Weights of a small GPT-style language model, trained from scratch on English Wikipedia: 6 heads of 128.
Each number is 50 + 10 x the weight over its row's rms, rounded and kept within 0 to 99. Layers, rows and columns count from 0. The size before them is the row's rms in percent of the matrix's.

# k: layer 5 attention key, 768x768, rms 0.079, rows 492-511, columns 0-63
# q: layer 5 attention query, 768x768, rms 0.078, rows 493-511, columns 0-63
# v: layer 5 attention value, 768x768, rms 0.0921, rows 384-388, columns 0-63
# o: layer 5 attention output (transposed), 768x768, rms 0.0819, rows 384-388, columns 0-63
k492 099:50 45 54 58 35 43 60 48 56 44 45 29 52 67 50 51 53 51 56 64 41 60 56 68 48 56 54 55 38 63 56 38 60 54 52 60 45 42 54 50 61 63 35 66 48 58 39 66 44 49 72 67 52 40 51 64 37 54 38 58 46 59 53 33
q493 096:46 66 50 36 38 45 37 40 54 60 67 62 53 35 70 42 52 59 37 56 62 62 54 46 51 47 24 61 48 68 51 50 71 46 44 46 65 46 58 51 47 48 52 48 53 41 55 34 56 59 61 53 54 33 72 60 61 32 61 69 61 68 40 52
k493 098:69 65 58 30 48 51 57 46 28 50 44 66 52 51 56 61 60 40 41 53 48 57 57 61 54 42 51 51 51 45 49 62 65 40 59 62 46 35 49 59 56 43 49 46 60 46 64 40 53 65 63 64 66 59 44 48 89 42 43 50 49 50 42 40
q494 100:43 64 43 43 38 66 60 67 60 52 55 54 54 52 37 49 56 49 42 58 34 43 32 52 69 56 61 55 49 52 46 53 48 48 65 52 63 70 49 27 40 50 50 46 47 51 31 56 39 33 70 41 46 49 58 51 37 52 55 63 56 51 57 46
k494 098:59 54 60 40 29 38 53 63 37 44 66 40 55 57 37 27 47 31 57 57 62 61 27 43 50 35 53 52 39 53 56 50 37 38 50 62 35 45 60 27 69 49 32 43 56 60 61 33 57 31 60 51 57 47 65 53 44 55 69 55 38 51 39 53
q495 096:64 44 50 47 41 48 50 56 38 49 33 49 50 31 56 38 54 49 46 37 24 52 54 46 44 52 50 60 58 43 52 36 45 64 56 45 32 51 52 42 52 56 47 51 44 43 61 56 47 50 52 44 64 45 61 56 57 43 29 66 63 50 47 51
k495 097:72 52 74 34 48 53 38 43 60 61 46 53 53 52 59 42 47 58 46 55 53 49 38 60 51 36 41 67 52 42 56 39 45 60 53 36 45 48 54 51 34 63 50 33 45 49 46 61 46 47 40 53 61 52 56 36 33 40 47 58 77 45 57 51
q496 096:32 62 46 45 57 51 45 63 54 43 45 41 56 30 50 35 41 50 79 64 36 27 55 54 45 60 59 45 46 43 61 54 45 52 48 72 22 62 36 56 48 45 50 61 50 58 56 40 47 44 52 45 63 36 48 36 70 40 44 48 53 49 48 58
k496 095:56 34 48 45 38 47 37 51 52 47 41 39 54 43 49 58 47 45 51 67 42 51 63 40 19 41 55 37 59 31 51 52 39 58 41 47 61 60 52 59 60 48 74 39 43 40 38 44 51 39 40 49 67 60 47 33 59 43 46 56 54 59 47 54
q497 099:43 43 45 47 64 60 47 49 41 42 43 63 55 38 58 42 32 65 54 44 57 47 42 36 36 32 58 48 58 37 63 31 43 59 68 41 42 44 61 42 34 39 49 60 40 58 53 41 64 44 39 50 59 41 34 48 46 55 48 41 39 50 52 53
k497 097:51 49 51 38 60 51 37 35 66 56 61 28 64 53 67 49 56 39 64 65 62 29 39 46 54 49 45 62 51 52 42 51 41 51 71 32 50 41 60 40 26 45 65 47 43 38 59 46 45 53 51 58 50 46 41 53 41 26 48 62 33 44 42 48
q498 101:45 53 51 57 56 58 38 66 65 64 46 27 50 50 26 54 52 39 35 48 42 51 55 44 42 68 39 56 41 48 58 46 48 39 58 50 68 43 59 49 70 42 71 63 30 51 39 51 55 50 68 49 43 34 53 39 48 36 55 48 58 65 54 39
k498 101:44 52 62 49 38 71 63 61 56 53 20 46 40 52 49 33 39 41 36 56 70 41 56 28 58 27 41 59 39 59 54 43 62 38 54 55 55 57 56 59 51 57 56 58 56 53 41 34 42 40 36 40 39 45 41 44 59 52 36 34 64 48 44 37
q499 098:64 33 43 53 44 40 64 52 45 57 62 61 56 54 50 45 47 46 62 33 37 59 37 45 52 69 46 48 45 66 62 33 60 46 36 51 58 41 31 40 61 54 41 67 52 52 53 53 52 49 66 45 67 52 42 50 28 37 50 29 47 56 57 46
k499 098:41 44 50 39 35 51 53 56 53 46 47 59 25 48 43 45 43 37 48 38 52 55 59 52 67 60 43 52 59 50 38 38 59 56 59 49 56 34 49 37 54 38 44 35 50 34 48 50 68 77 44 50 58 54 67 47 33 51 47 57 32 70 62 49
q500 099:24 59 49 62 53 59 64 50 40 60 37 32 58 59 48 57 60 42 54 53 37 57 34 56 34 32 41 41 49 42 66 54 66 58 54 61 52 40 34 31 62 39 51 32 33 52 40 59 45 38 48 48 64 51 50 56 39 65 44 52 49 45 72 41
k500 100:37 39 59 44 56 52 49 60 55 45 38 48 52 48 62 52 50 63 55 59 54 38 70 31 31 27 22 58 41 53 50 48 51 52 66 44 59 57 58 45 48 50 61 29 55 48 46 60 32 18 50 37 38 63 54 61 50 33 54 65 55 58 57 55
q501 100:43 47 54 50 52 49 38 48 63 58 44 58 50 61 67 46 38 53 51 59 43 68 51 39 37 40 50 64 38 60 38 35 34 53 52 43 60 41 40 62 48 47 59 58 72 53 49 52 50 55 58 49 43 39 51 32 52 61 57 47 67 43 49 54
k501 097:30 57 52 47 45 61 41 61 61 59 42 47 34 40 47 39 42 43 50 49 55 59 66 61 63 64 39 50 65 54 32 53 60 46 53 52 72 41 44 49 39 36 50 41 74 50 49 39 60 49 39 57 46 37 71 56 49 47 49 43 49 55 50 52
q502 096:25 79 41 56 64 58 38 42 50 55 55 59 54 57 48 43 50 46 28 40 50 65 26 56 64 57 49 62 47 49 47 64 47 46 45 57 42 66 47 52 40 61 41 62 50 50 35 48 63 64 53 50 54 68 51 54 48 55 48 59 42 61 61 60
k502 099:63 63 47 43 56 40 65 49 54 59 57 46 52 45 49 45 48 27 31 35 52 49 56 50 42 56 50 60 54 59 39 54 46 53 46 57 70 55 62 44 51 49 39 70 31 47 52 41 41 44 54 47 62 51 39 49 45 31 48 46 57 45 40 37
q503 104:54 50 51 49 44 49 40 53 59 55 56 41 61 65 49 54 76 64 55 59 56 58 49 68 34 53 51 46 61 37 63 45 53 52 52 44 53 69 55 35 51 54 35 57 56 44 48 61 43 55 54 55 46 56 42 51 63 50 63 58 55 38 41 54
k503 102:52 45 47 60 30 67 53 47 50 74 40 62 52 46 41 52 63 49 61 45 45 38 41 51 43 60 58 58 61 47 57 67 51 40 59 54 49 49 53 56 40 44 48 40 50 64 63 59 60 45 65 60 46 55 61 63 37 57 45 40 45 54 58 55
q504 103:46 48 55 46 55 54 48 48 43 46 50 35 41 49 52 54 36 56 55 45 53 74 63 69 59 54 56 43 50 55 61 56 45 52 58 45 59 47 43 32 41 46 45 55 46 51 41 30 64 61 47 37 52 54 37 45 44 61 43 56 58 58 69 39
k504 101:49 41 52 36 49 51 36 65 47 52 38 45 54 53 41 59 61 37 42 62 61 58 62 53 37 64 54 61 39 47 58 47 47 58 44 37 46 45 47 42 47 55 36 52 57 58 55 45 56 54 51 54 44 61 52 59 73 45 15 50 46 45 61 49
q505 098:51 60 57 39 33 39 47 41 60 56 76 58 45 48 62 60 45 49 47 58 40 57 49 49 50 66 43 49 46 44 50 37 56 40 43 65 61 67 58 49 52 64 42 42 50 56 36 60 37 54 43 40 41 43 47 58 33 36 40 47 40 51 72 58
k505 099:47 61 60 53 55 57 41 38 70 45 62 55 47 56 53 46 51 49 55 66 38 64 63 41 59 63 45 61 32 48 40 47 44 42 49 54 54 52 53 56 69 50 49 41 43 50 57 67 49 42 42 49 39 45 40 49 50 50 71 57 32 53 35 47
q506 098:52 52 68 63 46 56 55 73 56 46 56 50 39 45 53 52 61 42 48 69 45 53 65 55 56 51 50 47 56 45 49 42 35 64 66 42 68 56 41 33 48 43 57 63 50 45 57 54 55 52 66 51 45 56 35 49 65 71 62 48 59 52 69 42
k506 101:68 61 60 48 40 40 44 50 80 43 54 50 59 50 61 47 68 57 54 33 59 57 48 53 62 38 56 68 56 42 57 36 48 57 68 54 67 61 50 45 44 50 60 55 60 50 48 39 64 47 32 46 40 55 60 55 42 57 32 61 53 48 64 52
q507 097:40 53 66 36 37 50 63 37 40 61 52 66 50 62 46 40 33 61 58 53 61 62 43 42 57 58 58 50 47 58 49 38 45 33 55 41 67 32 39 64 58 53 54 38 56 64 40 44 47 54 41 49 43 52 41 55 62 63 45 45 57 60 54 74
k507 097:54 48 65 43 52 64 58 69 46 41 65 44 61 28 49 61 40 48 52 54 61 48 50 55 56 43 55 57 61 40 48 36 45 53 51 57 51 58 76 41 69 62 55 40 47 49 50 60 62 45 66 34 55 48 39 61 51 62 39 61 45 45 51 53
q508 096:54 60 47 52 29 70 36 52 51 50 57 56 68 46 46 46 45 61 47 54 56 31 42 49 56 51 64 52 35 44 45 49 59 66 46 60 62 38 55 44 52 43 61 52 49 58 48 54 48 43 35 45 47 46 54 50 68 59 48 51 59 68 48 51
k508 095:54 39 62 43 41 56 60 54 50 48 57 48 45 44 44 53 43 61 47 42 63 58 51 55 47 60 65 55 44 50 69 25 36 51 29 43 46 56 45 58 56 43 60 63 48 54 49 64 46 37 46 63 47 50 61 32 61 50 55 61 55 46 48 51
q509 101:36 59 48 57 56 56 42 45 46 34 58 50 67 47 54 52 30 74 53 42 66 43 56 54 47 47 36 59 59 53 39 60 63 47 52 42 40 52 45 54 66 36 55 48 50 53 58 59 62 21 36 39 47 35 25 37 31 56 40 45 40 40 48 48
k509 098:37 59 41 50 60 53 55 57 61 60 54 31 50 59 63 59 35 59 60 66 40 50 55 47 48 58 52 49 35 69 47 44 65 30 43 49 49 53 42 50 56 48 46 41 61 46 45 48 64 55 32 34 46 51 58 43 45 44 51 62 32 51 59 45
q510 097:57 56 50 42 38 44 53 70 42 63 50 55 57 44 66 27 51 64 35 49 57 42 32 46 38 17 34 57 45 47 33 47 61 57 49 59 55 49 37 45 52 49 39 65 35 61 50 43 42 44 48 57 36 42 52 53 56 55 39 62 49 51 41 42
k510 096:53 55 45 33 47 58 47 51 44 58 49 37 51 42 49 36 25 42 51 39 49 49 45 62 64 32 41 58 45 57 69 50 41 61 38 69 47 50 46 44 53 45 47 43 36 64 58 59 49 47 54 41 37 58 56 59 54 46 38 49 60 40 55 46
q511 102:51 33 67 49 44 54 40 37 35 47 47 42 53 45 40 64 58 41 53 55 50 68 54 41 47 51 52 69 51 52 76 48 52 60 47 43 51 43 48 54 58 64 55 52 42 57 37 43 60 43 35 54 40 55 42 52 48 62 44 26 55 56 52 68
k511 100:44 50 57 46 45 36 41 51 50 43 51 55 43 37 56 55 59 47 63 33 58 48 48 33 41 35 45 58 46 30 65 76 65 41 59 46 54 44 66 56 59 53 35 67 47 73 54 33 56 58 37 56 77 48 73 43 58 50 48 41 42 64 72 59
v384 102:55 43 51 32 58 41 41 60 46 67 59 31 38 41 65 63 43 48 48 59 66 57 44 48 30 37 51 50 47 69 50 55 50 68 48 52 46 47 43 55 44 54 48 57 47 66 64 51 53 49 45 45 41 49 62 52 54 55 43 49 30 45 52 44
o384 102:59 39 48 39 39 44 50 54 45 30 56 57 44 44 43 34 60 32 44 46 29 40 60 40 55 44 43 55 46 31 49 47 29 47 46 43 40 47 58 41 55 65 59 36 56 54 59 35 34 40 62 51 33 41 23 52 57 68 48 54 52 44 54 47
v385 100:54 56 56 44 38 66 55 37 56 41 47 43 41 57 39 61 28 67 47 50 43 47 72 50 60 60 54 39 63 55 53 54 60 40 49 54 46 46 57 52 38 64 49 38 29 68 47 64 62 52 47 67 60 55 47 41 63 43 34 46 63 67 42 52
o385 098:66 63 45 48 52 44 41 45 51 41 61 38 42 34 57 47 54 37 53 53 53 61 57 40 39 37 69 61 44 45 50 53 34 60 65 44 57 28 57 39 33 47 53 34 41 49 51 68 46 36 44 64 66 53 66 37 55 40 49 52 68 51 39 53
v386 098:60 42 50 49 61 62 43 62 55 72 40 58 62 59 51 52 45 47 59 67 54 45 46 53 57 53 47 49 54 52 56 35 50 46 58 56 48 34 54 31 77 48 49 44 62 39 41 40 34 41 45 48 45 62 59 40 58 46 79 45 42 37 61 45
o386 096:45 57 41 42 34 64 58 51 51 37 48 56 42 59 63 50 66 46 51 36 54 45 41 58 75 62 43 40 54 57 36 58 45 57 61 44 51 74 46 39 40 49 61 41 51 56 68 47 52 48 45 57 48 58 44 66 46 61 44 45 40 54 57 69
v387 100:43 24 47 59 52 44 58 41 46 35 46 58 55 46 47 48 52 42 47 57 60 52 37 64 49 25 54 50 55 58 72 54 57 38 54 54 55 43 44 41 54 50 37 30 47 57 44 22 47 38 63 74 66 54 51 55 44 55 58 38 44 63 58 49
o387 102:63 48 53 73 46 44 47 35 69 64 52 39 57 55 54 60 47 45 62 57 40 52 33 66 48 58 44 56 51 64 51 59 55 43 38 43 55 53 55 60 48 38 43 55 42 56 68 34 37 49 60 45 41 39 37 47 36 69 47 37 65 44 43 53
v388 099:45 46 51 66 71 45 47 75 35 49 46 45 52 38 48 47 40 51 49 53 43 70 36 56 49 52 59 58 52 36 65 49 61 45 63 67 66 52 45 44 53 46 42 40 48 55 57 54 54 36 59 63 64 53 40 48 43 62 34 53 46 46 60 52
o388 099:48 59 61 63 70 36 43 61 50 54 45 29 55 69 65 43 49 43 44 28 36 42 51 44 51 70 44 49 63 54 64 51 42 41 39 62 62 66 71 58 38 43 53 40 48 39 51 59 60 46 57 23 41 53 60 58 47 50 62 44 69 39 46 48